Each number is 500 + 50 x the weight over its row's rms, rounded and kept within 0 to 999. Layers, rows and columns count from 0. Numbers have three digits each. The size before them is the row's rms in percent of the matrix's.

# q: layer 12 attention query, 128x128, rms 0.0425, rows 0-127, columns 64-127
# k: layer 12 attention key, 64x128, rms 0.0469, rows 0-63, columns 64-127
# v: layer 12 attention value, 64x128, rms 0.0921, rows 0-2, columns 64-127
# o: layer 12 attention output (transposed), 128x128, rms 0.195, rows 0-2,64-65, columns 64-127
q0 030:631453589493483527497594560579425533533596402495558520482534465437463520496465494463543491460458525399460505530489514552409530482509453497564440459521455486442498522526442506466519414560495419
q64 117:576570539450455509528445540469440511407566461476494507536557492555567401492494459514614480509472436452533479533529540480453495515539381525495498403499533437392443489490429519475455443567489497
k0 028:411526491491440437445535505357508530435558426512488501479531511524501466410498514465485503465504521462567481557485506498585438468378447473488445531574501518513517554503467510511502495507514648
q1 028:513505520513471480498494572419503526511518437459483578418450471560480459456577414461498460490521453470513553544589413486591461507536592513463471436456527486432549503481547469536586520580445459
q65 101:503479503484435502483556551513512464520490484426419501428555503507563524515480510528606444492403531490464656548548499500428538517463488590525549504453459513475468533424512490551537411510547478
k1 027:536548465554434500488483479520537549396496452529549542395452531512524463504443522453551542494495442453467500476455489513474471480590426513540571383511527576483497506431517466421484479459508479
q2 029:426539511365529352482434544468597506606401514459538508512493462481576488503489517584504480501492527508532579532493471478481455533562455502506564488493578451525442470437540468495512529493509526
q66 112:441412442509510590488527471498455426519478491420546469448496491407527569481564571548505507401500364498454542478533570530503517512496523457556474501494538597546597487424522524520458460513523461
k2 029:488512555559503543560499489482336412418470471523551521577540511534505527507504581545507493511493451496442442518470551497534484487582442485476509536501585572507612503519534523475520528508532525
q3 028:541536505517526559459449531557500465487529467437504440470623480569530494435542527438593586511505473436468417414506479572472471580453559480596599481455431512473586425532540514483398543471534463
q67 102:535548452507514495399437502648469478507441533530452533554507603563493548400438524480605498545595572573498553538422534493483523476442575523532475451447498480551537445564532545493533490499476477
k3 031:388511567455554522521560480474551508579444533404514474556526483468524479512546450489481467543484488573504494596576451456483518474554477496463494402467529427523466561588459475518494509504460521
q4 027:535540478478491501464464545415438482486496504498474632479607563406431530523529436494507490568514512605437468534462444608524454401460528555495533498568425486508415489536485558528456543458458521
q68 096:504460502491580495447416436581478527413407497537433465517488508453442463512556518563456532489473511545527436548458568466616529470550513430535506454562541511478451500495464502537444492622496530
k4 032:395524553555495429476530553591573489536610501511600501478400564441493535503490481523509483405522540387538520473454514382520482515528462503482421535535558463583520516453487486465545493504453513
q5 024:508538518482474459500494466518476480540487550510517486460460529460452507439564528430527451472494536438530518465500476448478495469591484488601470474592444584508507534489506516502413518561540539
q69 115:538518498426589447570412465485464455518503514511473523450519482552485508429502551588455486436499442442550603573496421485491486486518403508476533414492609535513472466500462492473431374487590433
k5 030:484516520432449381545430603557491508469462496479489467489600563496511471501445568431417500537481402455480543557520579462505455425541452460462546468515477451478471375463501451471497523464472512
q6 032:565463518483575542502485497499528489509478472400508469391509409547488522530503531496482539529458456491459480562550486534486502495477495528507500527533481462531443533500482491563513544542542487
q70 118:486524488564467544426561540429539465427452416449479497473540457429518513532509466497520477595506467584564414508514464510523545413638488520587601570518502506562558601486537428432545454496395490
k6 037:385507427467433480513505507530470557549570505580487517574551618554514519535472481539574441463448514485535500459446509481527494506480577511436523503549565547416468555462472457449494420524469603
q7 026:525446555497477450502495410504494436575564494442515520615481482433418535501470561476457503519456541477481547518561484533479466377413389517457502408540530538453514535420505473545508416474535451
q71 118:501422476450497512567347443433537477511446526528509541508514522502587469498511480577525569531530482467531565576442463451506526498582431483497520486516437452414510518415447479557487501534586531
k7 030:485497450461514547536480469519491508513471440558519437446502627508515475503537489507487598550511526467440443467454643506503491502549476469575526568459475543551484448499571441499484437475590638
q8 034:551494463477507553537538537512505470578556456554495497520524476559402563506580545543520482510509529494586473447529574492528553517539439571547462463517465472486644585595471431522447544489515493
q72 097:542488392460496489688556499494462561464525533555477424516453500449554454580503475529525584550501586489480488534491461507483509536515536508479521530546488442436396515511459459475513474494394452
k8 032:508487470450498461513429399433482492396427517463539557409491488478493459408456487523527484514521534514520466477483481638601471520493512488563536507511499561526445488469472517526514516518483531
q9 034:465446497517457567564538560553541526559508545539563533530443443433509481485438500443482444499446565551477535443472523383554484511496409463453478443452550488469414602425489547509533485534384579
q73 105:493431513444520425502480475510433507486441557508563452514483459470443405486479501522493469507543547436433419546541463476498480490599456479545527496546492617470450474489550500514499506453606453
k9 030:567472505499465565511495541440424395452476490602528407486515511493489550517544523472533565517544487521488422513459438449492556524612468564521534423456467478557553461589558568559479543541588457
q10 030:548533507479549459455514407474470448516440450470446515517542450543598483511520424511520482525489517510499437496542355608485540493537680528534539507583467477503450467477555533431502478529521457
q74 113:495481541585577595418537601502573540517503521558496487370515548544476496454520507551511467361481541568421514406516473477483463491480550482517523511477423498467473597572487430503557502465435496
k10 037:418545552562467466502544464568620560461563492421515506472476537518459548488386472491403512499501607518518586515416505536557459452446549505478439520484559467471456492450456408418541460505509547
q11 040:497507476545474513583477440449480501495573531538455454455547408580427618516588609505535607509508485434536468482560491521508555469469490537543585496511485534556466540542540430577493544509555449
q75 097:515413465562509599523558504477495413553417572491439493610446516475563508480476477555609518541423547459504537559555503471505505501474602526512554484461451507416546500482535499548491544502461518
k11 028:475533438586520481407503516489596440484506496512554568458461590419483509433537468568581484425529550497511483482483524590480540501594440475490448499609510554509475518422480557569582499544495550
q12 038:493527535524525526455527527494441492507508522524438524488582551468587390496487499407487478544530515535425484493557456523414509547495588457552476500500485472535430493537451538471486409488536433
q76 092:536526614463516464539486566428542492607520485488547451378490462533486540571532504528513538416450485582469485505475371521435564535548588463491537615447451548495689496444433484526561525532481509
k12 033:468545556514440427542521424537545527468513514453517503406489515518463547539438457447358486457403539541495552580435519549555514488464583531451456570537514438504469451438482415468494480422513548
q13 046:572497488544531522540476408450439430483531505544432457423506423542432619484527554568529533517556460444509468549551535504507510440474520568563596492562461507507523498499539483488503498520554479
q77 104:417485605554384524513525499449544431496490514465407596482456495467535499472484509542555526478485531476529515519603527626522533536453536575544515482546500423389492494462504442499501442529467468
k13 031:489508510470522577509479483496565495427496529565567569521463509459458450489519503538611540444483511471499536463485517661579518497533475546526539522512564576514561505466460523430556466542509568
q14 031:627443481493581541494435474549456492430496538519451500469536439537612444440538449550536473595522532420517434579541510578477512485507521517528528530587417456502403473417513520483508422531537457
q78 091:503448537573415529525546416445613450532500465419575579548429542467529480466585443565446498415544505534478558496601479596524531544510533464531494504541503506404460551472403367446420431501401436
k14 033:490501462558562501489441498433549548438462489495586572465440553447375507487439540489561515361444513511452580468430506680581532504532529514518508494543487486498492495482452531507572424494471520
q15 040:544492477453441579502464439473527499535560520591540519480448382497450601551597538512623470581523546432489496457494609518462521459484420552465524459423513552474539596493504505595502527470492478
q79 102:546548430495513485493499498504488467436517501494466487492490513483524453530461496510567478499516414420534474515431510531459587480434507537534420517525436498350494423484455541429530500521598515
k15 035:530431525551503558525469499478436402513488481482517507537535488543554475448542574579573472510548369554526455489534467455475501528553499474562605531444520565543552529547591508530517479530508473
q16 035:451477479526440518542452467501540507453562490462505505466454527502408563531508574437465539512486535500546590480502555490560471517474405499462478526514589553504557545545450386533544579447511487
q80 110:615514480529601514513490507463450510448426506569435475463525421478497532478512581498526539534513523419538399570523502502442514535497456557484576563540412534569546478428454534577415518523589475
k16 030:645474540514548540520523532482389463488483492475389483550541413514541492484535502532513503566508457509510412522554524387452520510467444494526571466406464489438451487483602570506392490511570401
q17 044:487513523437587449481480556516542508413449512461548552579520619504558398558428433496425486475439511557483608542459456546516492521589522419480470568541526484495490468506500477463515472557502501
q81 095:459541503429490488500509431575455582492503562403481494571437394496426617599500518465477486413554503529485561519535522452541478460493535497489524429435518557518457456518558502491444509566591528
k17 037:459531518504406466490546430573463471522514469368517446470543405480485529481528441470388478521441538510552500537508501517441475482429475515438450546480534430481474481551437453485447569425541439
q18 040:519426463502486524540470502517524478563542485583520519559536412528390547546535525538551557548463510494555558517552618547506531500534370586510539427459517495474569550526524493550460489500473475
q82 095:553472441507516533452448504472436519459434432562448499440503410472461501428501509453490509623538485444488520529500502503490464443383379486571464496573393547487538425472502458468470502512568507
k18 035:536502509399532466539492552524441495443481577554488484545457549525550496558473464503557491490548423518508402476485511414436505570481503442493480470437448510455461484512566530539362536529575487
q19 041:430505525528496411542507588444503529435467456411529532499483564457506484516438485525464507412438501556489498573529438530592469500540562505535433567574520481464465452571489448473525518516539441
q83 093:522549535475550470513464437414517510461502488558445548507550452438490481526418495434520606541433572364457514458455472572428507500465456507470471434558598497475599512507565512537565448454585432
k19 045:560520508421521500533563491518533525531556512474420512471554498505496511567531513428357570623472597454515543549528526473450517481459449487387524500511509455519513479461435462478456478405490461
q20 053:441551463490560456488507541519485554425472545460471486517534643505507481537459439480399507452470469580448520500414418474528475499491580436477457522544538518520443427488435470430538511487593482
q84 098:543582499520358402478475481479523469567416548507560467461462576507512514512485535535471481403465440468511498553465496521509495497483586461450497494500532616488386509512498532536488518374466519
k20 033:390546584504491408519513452426540462519473486482526508493484520531498496498464477505526509431350436489575470599484494506506510431569505537534508565552458446490561498515483449527458541453414464
q21 042:556549507451584479418507557552482552543481598497420500529523525537630460501484395543467472507548465486470430495438459497468496527534528445533490550489454434502439507477531600505505447503539530
q85 108:525489506512416496484460544525514561505590455500438488546493509489482489551475511458555482474497455497499490474499457548538439529470537502450559500492523544475460466489510472483515537554591492
k21 035:535519469509526545543422487509569554463519458513515594467513566531432499507606553522454467424539551496398614493522455612549537407539560531437584486507516403533562497501447493484558479535427479
q22 051:528508452538444579543474446450519467486496421561505439484517373479509590524546501513544496600565526455574487453528544502481522499434450536446550478372496525546527552492534453599475518522506532
q86 079:641460471468470633483435438479552465414453455541439462408497465485514475513516585481560507553464496382485462600482487495409536479511528548555481496510466543483503469503459536548455474494435535
k22 034:485475529471507487523467585548477523493506561586477533548539548505506557574491526522546438502668412508471444470478461442396475545486537477511524416459385471501471512514562518533470467532443550
q23 032:473592440514459521522506436411578466435539462469530515542500528560465521563510514536559466522391440599499581529472586486544510470487479498539547538423565502546492524525418394559493517450475419
q87 087:539584493504494459526441525592466522441470495501475469473449467453475556617515490464571563558488481452506461449513490502446436458504567536461564508547593591526439441546523514448430530527493506
k23 051:446468561486544513477576459597506487525525493422486425435493444485570556524448457450404485524471533481567415461509442471477447531413506507418417532471511482464440531530416486463520563438598510
q24 062:505501551472497398513506538495452563479494512427495505500523586471472446485489507493468515419443453504453492515509431524551479503550574487525439544632544469436464436542437554404560491471509490
q88 085:441524567517482417458564557510533509516542547416636507531529554551494512507424485512383449383460465609507553471463487498654491519525486499469492511526542478502502522565479407531555448464441493
k24 045:484498496523494534487590402486547502575567431417485509465437450522545500509478510458472499480354609513535464502514469516538503409502450542502468568556550543485512556486391472422510557442524438
q25 036:556475531503537536436489547568454522509424520486479472455527454398640467457441435514431480502618529401542456456508409512419520577457482477433440518467463455491435461452575509497519498572558509
q89 066:613409552495445577415552538530550586532505496480528529488572596481504433422505467553493415497514529487557541545439441538490498487515554506458392489513487388472525504506487458537538471471553425
k25 045:553568433566472504562397504469521530476512454529458521519474541538445415399597512533552469430486519486449543512501519555588604436541541528548550544543524557459537460496576492523509418562497477
q26 056:532451497434442465589489441418454520523563428492476508542515485553407512516633624515566554458414402532468570477561544503552502468555458527544547462554531489439536519543470507469515457487439429
q90 101:510448508345600402464496589510561422473446511619501442555555517555478508570513484459485505511567542424542524476457526518516519451446532447448471503601494518560570554576563434498581486502470476
k26 056:441463596468579512463457601583483454490478546566527479535523491454482469576515452473466532596575407483479511497498606436409484587467506490512491458449432467556496470500492531519543458460505552
q27 067:526508534501549412505499541500450486407456477444473482502554592444555463464455516502395542460479469458472485571524441536540468505559531501500415522624495499432431392525460453424499495516530444
q91 107:577470442553526476501535464466409582566501498490516576542542540498506495419477494611577439465506547453494518552387497553600487529574432559415480497561493456438547531536519478510488500503614400
k27 049:450472523495440495472575508476534476493494452451522519520500461489510560573470519441422500497439456533507511546471529545488467479583463444500545459496542459567533496460438555426476578430349434
q28 069:508556500483458471570563576503520570498593551409476448443427560505451462459533521484598447461487492533427431463534542498540464492469595477514456484535558454545510547555453586493594553470566543
q92 089:452581529601472462506527527477505556541577616403540527529451540525512487474499499457505562416462445606491455491526534433552453532476544499593499542410516545501484511562433473533515527576489507
k28 079:458454480436555499506592408430485578575533554467503531481466513502489531630437557564500521433517542509571455492464442552481449489444487515448432468464476416576436568505451518478539559496553521
q29 069:527476515455445460565493465491448464510548427533511478509521442458535436453647436516591391392460440503506492457503477431494535547448447503490522552529511498445526452513550489495531488518521506
q93 064:491449539537406510456610579545508519565526451463519496560478555494460424506550439478542431398470533560464430490557477515459558488406464458570502550486493471485537511438499456537516519565504537
k29 071:593548432571484554500499490505497504481604454546503542512500464565512409483564497521613435384524533437523427449531558508483622453542555512512516485607525574463535471497556539510516468546474456
q30 075:466485419499503566555475536541462570524429511449470439451456497524491520518480554549561471579562566544486513431442467551419588460468457458404531438461464560564548609455536470579477446497567479
q94 085:479483551438469533562405562476544554459497565509485504483450451465460519369477503472557576606589473518519459461472512415381501457462485481510438547448411554454467484529448514558459568562502537
k30 064:523495388478427493519527541407496619460513466507432537519423584523492607536501544554553471378548557482514503459462420578567534509539558427445509453533581459488489565478622546545474536531491451
q31 080:565481444394427456624500431415485493436584446565431479451494484517462499450664524532613486490470405466460498494527540471561507512445485558458528477538540461507518483537505528484576526448512505
q95 099:436513438477558550500487450539488566435564513519458448501462577553413519490506414439588520424519529492440421436425487537568512516385538538505467565536507471432552535528459494468518544599540485
k31 078:565556525555478489529527450585425477528575479499485506487561453508554446483522462428598446460586530507540450458515521519485546456415558497463446492575513637394418437515550492488518478505561504
q32 077:520536536488416478623567507446510528516638491440493468468454532494429463444619544508628459448475446523430445487542585467564469506479598513508496505556577461497507527561461558474599539473521517
q96 092:456577503570513453523568521488522464570529562468491482517431515565499500534452562434486626409450512549477502547541594482551531556479563509567560485438576536565448525537505471538559445534489520
k32 103:383423567420555455470500523473531512542413570464508470506473548450451571549457518495401568636457482543479553577468464515507390550477443496495484513391477407576474552499455489490485537455510538
q33 104:537476499471462468563506465483434460480580387530517467516526436466558439464656409522568390407463453519528480475492521440489517559475451496459524545539512504456513473519551487498515517510500483
q97 078:533415456473436368496563596509517490574511428461504503607478503476498448464514483525547468459491541529521510516507513399403529509466449499515548505474489503491480468477524440529449516483519493
k33 083:483468492441569510502559406451469565563518550507522533491514511495455501652453562543528503433533503461589386507466484564466503463439486507446428457451444440587440511496458555476516543502530529
q34 071:428577454565564576460508496532454536476429530451495519440470496522528525583469568561479521551567558571479570483453488564498515495588491468449562460431512551616507589468480410536468437519532490
q98 086:490550536357474528519542474509525511553523525464538449431489574468480500516564511564452516494549486541535394540592468551564510528377551470439537475508526435522554493528451535565554490491457516
k34 108:472503449418496515557602518419477605501524486469430523466453572486450632630453616515552489402555576496532450486495438599537501487488556445418472447509509419529439562485489562528488558494535466
q35 104:493487560552491510396482461501537438545507495588549530580538435484547466491494390463479514505473523527544501477517496404484475568467472508570538584440485546467478441545528472498432458497420510
q99 107:397478460439555517548518543627438574510439542444522422507509485415435450616465490535519507530549488453420548384434465423397408521401443443480562496486481535544511557449447571507480544434512536
k35 078:495484467451523583445511547453513527401391532501530486459489560479475617467491541582435600521491484468486481492494488507516490614599484508523518454434515444579562587488519430517445528536497519
q36 094:499454492410487469516505539496549551548531543440419466475467592487433554450479484476571508530489491496451482524512455562493491463422518525474387447526524475505494492482488613491631571460609561
q100 099:455522572538529534475497505523407592505576489485499467508414485484497554482592615512514441407417396547450497472579500540557478474490417495508484487531399556571504558528493398525539503546549532
k36 109:562545401475502522525630448415459581488517490446466544474480546512502552619468559546510499378550580502550514435525450526496499468512510487471494442516513428597503553523516549467514550561469477
q37 133:522448580491436460469456475501625457581449515535502554520542521442436491440423446467523512546473445459513507533542454481485501519406571565540489562517523494388495412470443579457523495474472501
q101 091:503488544491486571491484529554521467449396514605538507516486532440438446478409440534521502576466504526416612486507439456505467453457574504459461548490509524448522523490485508550487424442519570
k37 126:443450526470529433548461533525512525535556510496462516546474500493421488572523520466566463525534529514469481550448496571522511436398520469448481500498516516421410491441507526557473481437571497
q38 139:407463479472487506507396549541510535492352548440511497469513537514466527548447541504515489547537526532455575495444412601442599452485476466449517461518394579515525510396503437479465410489537413
q102 077:429527533479400505553410542476496519479479548449514553476506507492550523509498636439521496582590472430501526516493456544363560468531466465489503560479416503414463505437448414487415632513531496
k38 121:406474514411537513458395614437582500473397557545502522515443505483404574466471543575432557592461433439477503591448472456566497557548467539532507508449477412577544554463484445544447524473498507
q39 131:571484416428518488618512464464460496430503440584482454474500457531517522413597509526583447478478419448484526453485542460471545482457452498426482418614471425517519489521546543529559479449502515
q103 077:484462427532553479519397502441544511406539463547390480555452466540492511371461487508482524358430519456449450499433536484546583575413503537509458504576514454471532505522530429579506493541578476
k39 138:459495454520405467481512589456473546431482401483467515509440559498526610452528530480509514432499555496440585448471461549590510564561531444481506484543602527452515565473569488521463504492516451
q40 152:445474563444435494473457500516497501462542561505483484464574454495478502522568457466470544419604493520483397521539432553533474524519455553505548515458512523554479460503513549383583541510587486
q104 087:406441461426561509471589432449483493556524559560493482442566498523455537546531452494427492514608429532527540598502431532553490543482469477525529468556484525549508537572455507498612483518565525
k40 140:525500515524452498522449491558489441568441407542435516470433467563537506496442483449512491481547369448573571535477509484583492495430508499499428505606542538511494459611627531425576486495496513
q41 145:499501437421528538483554479498548563483504497385576523548429524527454562420506533475479494468498491577413521528548568492402509481504493441392443387478426539519465519480502480518557537448501554
q105 080:440491518510536497438524482469550431478549495504511462550562582502577463438575516453438542517421506536408498643490528482416549517471413543445452444448510404524466512520472537522473493539504529
k41 133:424595518543515481449559479474411551492504538470533557540487426451405500571512459443501494517538597442497618487504524478531489461464451527492538511532504613615489472498502519474499521516610489
q42 159:576534449559629468441484410528471532487370578556552558465446412584572507495442542518385494465540517426553498421525502485480521462595474521486468455455447459597516426546497500484454507515509529
q106 084:485392495503494533478440444465512527485523504533548532508479374589530522420473409494407419476455470414527407419531478470496490452487487520477443390484458424547535455532518553538493573453531543
k42 143:466328510495458463400602456496492509524498481448516534523462500500618488573512533468412488552451465539373516496480537481461424501425465452484472542524502476480508496594503556452535479499533471
q43 155:508547443485496615508510488503395612500458425423491571522497496464508499455512538621486480507591514566510437519556435543482476476538533469446499458497624651483488454519504401554481467513541607
q107 073:514508518549517553433466475548467528470509500448460460475477489463417445437444442546535463544529462495459494553492435516525478513499517512504477429491531614428430443517637533569574484508552509
k43 141:540575543547495588570444516487497535539520516421443505533480522496487435515475472562451513508504468521447552418566481448474445417510502567507616487581483486475554495482512530601596441560523548
q44 152:462494588530586521521485505506519558501542509530544570428456455523462427550617570586538433505482427522490590435463614504499499558511587520459469556505508554634561428548508617494482572530529434
q108 081:481572570545609515547576511554541462544512534482629546449454478512462430471618558570515486481494453502532592477452520488441542519579580508530577539471528581543485441503455551429491512504551430
k44 140:394484495507516540542443512548511480468567493442517625514501445521614441557533610528549482468506453439466459554380522454543547437520555564502447445483466540458499529507491420590489489517495487
q45 148:514460551439539495532533558533469491470464476481505468475440441534506549377503443547549543501527400530482532512531475495528447512532529483538462524551511523546471467510384510482481494441443496
q109 091:486507527461483511481507573470512475528468462515573516430415436399446438439531536488555505476465551463523589557469453548583468576511510486565404487545513515474483477471411535457504574401514494
k45 141:448575505514452471594550534484410521529402484569547426479459467467538551459535624504515499488534415517483505457425530594499478600497572488506496483429531497484461458633518519485474464586478503
q46 155:467442529574486499588443459497488478505504548514524550458484525516515510502443528487540445533400539483483394517515598534450466521477503427507454422544612521483587509575561498519438449584477633
q110 080:425414479480462454572564568603503499530531544533493546500514453508488559571521540492492470446453549513461474479510533495403522541474564487525372448556533486444602548540528580491505531595535518
k46 138:461452504464478489452596465410517530556479484527509685478611462516445462520448513477503519554437434453476454513480521490417386469519446581560463485522537520495639600479468552474529488525515481
q47 157:416488446481575557520500565498470539387575493560515520508524432433515522544598474584486503485455488519508581599527517495464554535479502431487496562584592502537442458560564459376450458508491556
q111 077:490465515486513580594560485471546522397455532472503438504431362471479520489539465506467427514461419401536625513529465467496527471473420513508442545502490528483511510545563492479497533499554495
k47 144:428563446474561597595536482490461549488520482456495473469520538506559561533430451530470480461515497520519562525399623499535515480467491575509492513329396448500618429433531506398564496547466566
q48 156:459590546486443494535485525416526493501520362451472510490409553502424537501494472507511488471599431519578475467477416485453465496478551498528433503438547584546520488477458465482429539500432504
q112 077:463524524561505537537481524441478386466493434453404559529422620512445533519437480510582497504546452423603445555419470454499466511536527497494563526483586532563485537354514435468478583525462462
k48 143:514501535518469553479528505521483569564553507454503496460431522463460473511487528449477577359515414462534474471454602512535443467543622495483409479531573507544525529490459473535443450478548546
q49 155:496543425521596534526442510528524516565558506517504464482489523483490534562509508482541497559493414530528446569485404510487579457492473460523472579464551454468482496454555511466540538502565577
q113 081:489513424541493533565478495514546512604467526501508520527562604491552414503524544564451538513439444489531449514484484518489527473476451416560480554539524533446400524555469532430476593547539591
k49 143:559523410516557563529433431445511478563506583474479624481559527509443457506480496466495432531499351517428513484575492459518536498525578496432536525487517485508411475596624503480491530519549423
q50 147:489589502540459531512448575474511472492485469552436613575598477485545541511440631429569548572471471489527557453421451554475459419431466607521598467514534457468463430446542556599477444537519462
q114 083:552483504625531523522396516469537487472528488398476497498496467452555542510452522465564486609445415510490449348503409517493459542464455601547578529498540472457527467490519545604467447531523421
k50 139:600484484509557507510441449581532533518520446532539462456569472561502450533514637508505546399512544500481581503518407537488451492436457457512582493405525453458488581555523620574505476493473470
q51 147:422471537485414469508507528536448516367543590509481506433424434537529451479483446498470474548547430482475369458503469405441557497456513517495520523529459447481501517483545588486437522477555480
q115 090:515545531501398445497536553498500517463455551478498514415472517540495449482503481549385473562588522449502391503482380412471626501486499526499530517469464528495533498478585465491482422486530602
k51 142:505475455466452517564594520432543583503560549535517489516437374507492534520451452531415463574556487429485447572498503446470521560493542483531580495500479469488555518521517516512458466482486464
q52 164:542348605538506456513571459514557501509578423539422496469468552475470429491531510481536463517601499467437526507463512539505522476531584523397573431496399411502513475524389491468530483511553567
q116 079:527389489517534521521563459405528504544461426426460481516478559509490488490564530444570432530627519437535509491475417491510511518500515497408574490416412449591616508543510550504578487480555567
k52 151:451456572453537443546457483367439502442533454527478545520462582529401481464527508465493385559439487406429547463556519464435542531471556492504565484407511549379453519511469559524549555495493529
q53 146:493536553516506572513526505494548588496524515481460478591532539513548446534496534439461515418447403530500519545497470491479632498518393451509480509452453447509445444524519485405436432421427435
q117 085:477530415477649454499585491541618559494524583489429496553505499491524493479436578475434567507534558535473514519535440563520557547388470428518512540457478513574432521469481503478484469498481521
k53 136:458505578417471573505441469470538556542439546477495469480503554506512493428521521538505533437500462487449531516531484466554559413460424446459494491448545501556569526481503434424514533501485560
q54 152:500553518504559473511500490550569490463592475497453381469558496459515418586499516481487440535583518450534500415446518536482463511456462467510462430525479481446474586531546480487528553663481532
q118 089:496595566497537483453455410471541441477558499472520434473502516470519392505606539484461562522588547445545550391471493523462477467486467479502525485480514452514475583516449466473540404586602509
k54 136:490467614512559477352507494463479527457480489462401493487552433457489493497497609465502576575487421619517478431522491504523558574566588509496446473442495489471475495507471491432518470580474520
q55 147:540471481548555558492500544481482572449417582569457453530517454553473574474537520462527440507598503556419499461476458518491424454514356479596503516534480546427567499495365522370462492523463522
q119 084:562520491629480496516428522500429515487437434525466463482505423535455555491526526528465541451564432455457541605402539579450419485563432490574561485459438411397519443488397519401448492506456497
k55 139:550465445586542427482493585360576548503508411527547424505467495474526434448555427485497535512499464577495518488464567518502419409431436490457454519446542538608446482496500481482526470522552457
q56 158:436498501435537556491555518580447531519451568569486518446476461470600429598503511478509603544471537592566437535487556462529531513520503458480557499537517452456549487427443510551546546500545459
q120 080:472517512476523512534573486516488471564444585462444546519447481487594471556558462522564702542424537551472547585450492465547524611557428499513552499574531463548528553403457489554459596595529530
k56 148:555523584523493527615530537534576504469468527531487578496494478512418520579553366494475511544459499559524459624564517552491498618554518496500546463505505600556494528563425503515507504531472482
q57 153:467508579505566480491582531426552444590520505426500515626502468491586539477431569516504416520478426511514455495540451541501505477542428461442497472615423456488491442490555526525528445500480423
q121 086:509515606475443440525490464517432508590589599431536560638528431483610521518465471460479440531486424508507458557494479473542474429403443527502476495411558399482471466519526529515499444515511510
k57 138:481489681451556542484541576398492468524588518523507499440505588553642532477459495519439453520474509493574506484493489545526505403452490514506512452503495584584480523528525568490454457473456429
q58 160:427552424460484495526526604517443417427504425453518392574478545575567452582457567613510573478506566514475425526578521470478517461489585603466548529512456541513523497506452556527476479497548417
q122 092:433551421516428411491487564423458460536589478374466499571499614534568492527424490557496523586588602604512466536538526456467532476562534515473517580484525494464443502474406489459516554549548470
k58 146:518504557444510532492512517507473393492540513453517432507504539494463548506511482424437512536537516496454472475549529422476516416455625446478510537557576434481591480577473536470390489512550447
q59 154:439534466474554565628520492462496492480440493478416540536494453442566494453512468489479490479478532478483571489497406546500474535514572664505464562623564496539523510419408565493502428444504474
q123 083:505498503430519549585583499474525488515543535543487536463529511457506529487508483377448464475428551434444551528529391635525477566406585545443466539561491589602585532454459513527483536490503531
k59 143:505531518502458453565517510476616430598483567488458421560509387503476366484535419518472506455520586482510552404469531537489536488568549553497409517510525491557516479440553459553447507556455513
q60 165:454535494478493467516391496558541477515521528386527498487534535621496534515548526538530538473479511485445444470542513511494599445443500441528516434543480580543540461482488564447535553563340380
q124 084:480559579577474507491521465531601451502502516488517483458516461544519530456611516503531463437545542475424538501457442518478572483462534464510479497513541564542507495486510508484531578537367381
k60 146:493482484494636434560461506591537459482473447542503515498473447433560496412494542428486467531505484442502509557560488485563508431564561471491472501459496491629512602540462492469459510505412455
q61 158:648427638431595497565519454501433533504572551426483395485464550468524533526495471479500484504444568454506472515519524531531382514512554436574445544499505530455457460495477523482521495561463503
q125 091:551384558398563515537567402515486516437506561407492485512456475469582548546504455572440484502555586553527486468512483517602487481482505484507482540446480507416371492541516456491504521633493484
k61 145:520469600499502553568479515475505513474468537511534424443530459507570487544483498512557484504536564448509522509524502609505495468512434549518405654504463428445428513553553541497479428519508520
q62 161:489563527489550486495527504446486494582485544428595443454453521382454563521569546538515470466510465490469472463524509522456446454506508511552574550591451554446438499511541475567478375559515456
q126 088:473468563419496438467436551537464439572479525434553466460491492467497549536577564541437485421507468566421499472503553592531439436469540521527494455562504531530390506499456515527551439535490531
k62 149:462429500492510529462517540557468458441499472485507569540539501466444575436502511460441427366466485556514544469569561504517531563523606556512568564502479505592440473368509582513504526602485526
q63 157:445503555510521557509582421525438514473534459538445539525426493576489396489416555422496471523461467527485573489426464559428533455498536532546569476550493498555430521490421506537424479462462545
q127 090:495492479486441494506569479541500532519511514575448536480528533519547399532444563394610426533493373642540496460559536489488518453497481551593592548493499631507487420490454509500468605562397541
k63 144:450502525498518462535557455490455443502568488534550454472612391455519524497471529415615578541526448590486467579488452524477507414522507500548596431559541463538532452439555453498507411503441567
v0 103:483572443433481522485541519583499581486566482523455467584609552475508541435426470493530494492453511478513470430566515455466413476573610548547496506473523548492433523522566462462556494531578491
o0 121:508562553514507490563458412574557493470464532592479478541535522538470416579553530521581529544578532497541542439520463504552599451433521586459513525425529484545593484485515463485519438588411461
o64 077:537419427487501477468538587452483517582515483369516512426464446477538537431464440484390460471399447504467468562469525486412401554564467428558483429579473534497433523506456505498462538380569570
v1 107:503486481551408458472540526533448527517509467447499547546489570505482400431445551500580479531548525455612464460565554499522449556417563499565498537438567410521513536480581425447513471417484468
o1 123:492492578467552503499501447479563551523594509482570523529523518486436574485545471501592485428501490550448477445507428529495520432528641499482509378465506467536472410512506476567531464577571475
o65 081:487553444489471511492508560489411469485392478493463500438478452464536448552467544542406522557499519483495523561483552479498524574476381471540501611514470555442593606494485509434431536453439530
v2 104:475432500409572537530607493525537448507511476549469514436492540489396507492492535525517517465477504564419449468567435504552467508468520592428506489469551544521550471585541445521484449458520479
o2 120:507603480474500451448415356507503463594474426494431511472552518411459437456521488483482542479399485495490547461459551443485559602599457417490474591478567544494504483505470478473494517503573511